{"num_hidden_layers": 13, "hidden_size": 192, "num_attention_heads": 6, "num_key_value_heads": 6, "head_dim": 32, "intermediate_size": 512, "vocab_size": 8192, "hidden_act": "geglu", "norm": "rmsnorm", "norm_place": "pre", "norm_eps": 1e-05, "positions": "rope", "rope_theta": 13300.0, "rope_fraction": 1.0, "qk_norm": false, "attn_scale": 0.177, "bias": "none", "tie_word_embeddings": true, "parallel_block": false, "init": "uniform", "init_std_qkv": 0.0267, "init_std_o": 0.0, "init_std_up": 0.0267, "init_std_down": 0.0, "optimizer": "muon_variant", "learning_rate": 0.0108, "lr_mult_down": 2.0, "beta1": 0.95, "lr_head": 0.0066, "max_grad_norm": 2.0, "warmup_steps": 200, "schedule": "wsd", "decay_fraction": 0.87, "decay_shape": "pow", "final_lr_fraction": 0.0, "batch_tokens": [32768, 65536, 98304], "max_seq_len": 384, "doc_mask": true, "train_tokens": 581100000, "max_steps": 9760, "dataset": "wikipedia_en"}
Each number is 128 + 32 x the weight over its row's rms, rounded and kept within 0 to 255. Layers, rows and columns count from 0. Numbers have three digits each. The size before them is the row's rms in percent of the matrix's.

# v: layer 10 attention value, 192x192, rms 0.388, rows 123-127, columns 0-191
# o: layer 10 attention output (transposed), 192x192, rms 0.346, rows 123-127, columns 0-191
# q: layer 10 attention query, 192x192, rms 0.156, rows 128-129, columns 0-191
# k: layer 10 attention key, 192x192, rms 0.16, rows 128-129, columns 0-191
v123 088:101119109110161143129192128139128099104110130110140140139101156112104108189136175128131153124162156084151142159096124109118109104176147091112143110116134167122123079186169120150163119113093112108173108114184132163164078097096127101123086133101135189142186174133095118111098083085147188132098082113122148140136117075091121091052054159123170149115138165104055155129183142136148186102065154080126129165149106089085080149143151184112097108118165171072150140140117053184085176136129094189109203156169151126052164111090129157090144103139098102137120146144100157081102144123120154098
o123 088:132116104075182156107159160148195103110154122067091138094071152113130076171129167203080149113162166131126059129159080136119114120129141075145164123100163170180122117143146128175155144151122137069088151111133132142175113149101147101128080120106124213113202163102139161063103116130137206137119075145107183134083087125110117133176068176108126215128158110145091103154139128089140142116045156134140161168135139143127096140172133155119129095171126143077149124133147110120097140164148158165082154147131164092075172131160101137135146090143092177176144117129138097127168123096135128078
v124 083:091118119129101145106154186153118108141131108084159133118117129164143124156118112053129161105106154144135129139151157120075145126074141084221101067168159111156120168159076088075061144127072102141161146086102088136197183097115101169158144116064186147063077122093114124137175075134109146106153160143129150107117137174085145141136132149128126143084105093127097148085163088128094129094108102145121132181180155112127138048149140162181116092085127070111082101138116111103165255153111146134114093111143114120137169131144122075124101133131149153159116126152162119131128152114161182114
o124 086:084130111116110122134166195146109120143122145121142160117148158154167135162096111110137121136102164160203174126144150131067172189125125158204084048114113169166134140179091113095142123125083095086175132102136049117158129133105103110143147093125144122121116112168094155151131107131150136100147118123127110075131101104178156125097153127064139097076191066162091196099145151151103170092110138183115149154175147120127125103130117137176146081080147035159099153119126196146180193103140121091157104126122133132140136092120085125169116192110115151182151100171177116190128130086128177110
v125 081:187083157133119145059117167118191095201102089161136131106166132112175133144167140118116159150149181127099074118116105116135158161114102149158135178165160080156141128119091143134082160193155112184143090130145064122152106085133077184116145111118104192153197162130165098116126157092138170092162109101144148191112143116136072092143098134160154048177102134115126115130095131129152125078123111166109154074147115093099114152082015120113135124160117105160145156082118116101118129103096099077094190120087153128152145152113125071102151096142123145120155090152130185136055135153116138100
o125 080:143154169107073161097101143098134152097118097087107146168192122106163129097108147086112153188160204108134069153128114136113136115174132189129099110148143139149123132159106120156115179136196104124119053148124069083142139108124140177096107114163156132094157075091201123129141127137085137138153100092181113116070166092159108150112149094232174093149098145099089170129110153160146176087174134172115091097165189078055107133138097098107149170147096086148157089127145149102097130109132086108088157155104140105141154213119116097123102101124136092173130094178141110147114104098113106154
v126 083:103160200098171137133118225136172120112114097083079109114141111111144113178171111119081116142135079138141118099073107165122134147091133206098120114095110176116127115215107161121092123083156090107131056108105122143088086126095177087138113178110098145171122115119110140116165113101078104096136104110139094153111141148152132141168145108158204164130139144157133121133157120137188110115057150107126167106126135077164123092115148069127137095088174127180147125100118185154179137140131094095170137133110166130145082145130102161080089094110192105160130168191061172136210132123143097139
o126 081:130107224107171169131131177154130119118158079103139119101118136134125119162138105135134089157155142098138133065098081180119129129088176197121173156079139165102065098204090125169087104118132151180151071141165165136092086125094154088167149179146125149204127135131134168074136079099104061116160111121115144094115142117122185144159138100089156111073125160117102104127133173108119123149095169115148162127120110092173131143113164088085144077152177201149154122078099226138126124099128127130132142105121155134145081163159132122141102083066181142149119167181146169128158154135112099159
v127 082:117082057133135095161119076087092078105162125130107169099069131094156095185117106176136154150089206077174143115145099138093103155100140173113125100174116100139133126113145102179116133161111145139117060096155140136176191126116144122028068093088111106111151151081145187150119176101137106099101135151094130143139150113194138124147148084098082130170138137114145141095155118184135124111186127108126162134170141096079125175204196087132159136149127151207146095138138139117118135126093107153120132157122155089148115074135088147086158143163079095075161121098142082108149109129088183136
o127 085:146081141172134091123064108085080116140155149175107150095098119114159203158126106151172108134112176165103171104131116152129106143109149151084096177155132123176142109099108120140071149122094144147127095135149159096148145171103145088080079069099091066144131119147142142098031250090132114132106144175088194121169126156155119146099148119121062176139142153132109122086164114160211121122123122100085133108192126137151122178157158089151148089134096118184101091064134105129112161118115127190127148113127153147135165112119112130106153097181085170100176098124131096076111115129111152105
q128 063:146110103166088095125146110129123177133120090180160163095073139133130124211152141157150107116105143145176177186129084068115154092135121139169100139155176173119070116144143117189152083115105116180110158157087122201101103108149165111113148092118140128191069090097089089167183189097120141113191120176121115143108142086143140125184163086082098143157178125149174114136078147066114115134155087115111154112115143099178118122107118138112093138135126182130146117096157140181105081111083155142043101116101118135137135102168106136153122164186100082104148157107152132148163109205162091081
k128 071:153066128138174130134182119113128203127099100118115132117182102170091174083127143179192098143091151156125178187151160116144137104142068175122189154121123146168125096071110064087159153173062100098090190173070116120141140123119130116156129121139111106151132115139170187141104112097070139106120199092087163143171092136086123121132109103125148126119128076058142118094111161134146104175107099094095160091178147135113106171117101055118098082077129164135125106177134144074127094118144147152140152131098171115180131146107109137143122121097140178142102171085136157126103163066055129107
q129 067:093107063064145091139132112198128106145147109115176110163091134115128138139144123110180145139203119098152091166118136149201169084114094075165095065159169078059153144120129175119106153155107168158088121127114112148167114098165201147143118127110129093107168145182053119137157194121140127126092099087135111135077126069140155128152088086126111080097118165137155139094116127114097131141114106122143182128106146204115102133127148151100104083134164140169087100106133102152167097116174094184097132054135047117122111183143138110166097128149108149141110160115078149103137055110144127085
k129 070:141138164105174111111129179175108092063099101126087078141080159151122106096103117131177149088115171084060150177131238132149105137077096124150152169165164147069156129121128126100124097124097081158127107136161133146115137142168114138113190096147122135113127104101108079072154102120065075032130147074173116122126176108144177092078075130134120120117111099087092155143176107147124084151109169132161105117078077137090137153124105111085150161115154119145176158165127102161090123146114137159160160193138119159178146110129158131080093113122177206078143086109097146118119131114143093121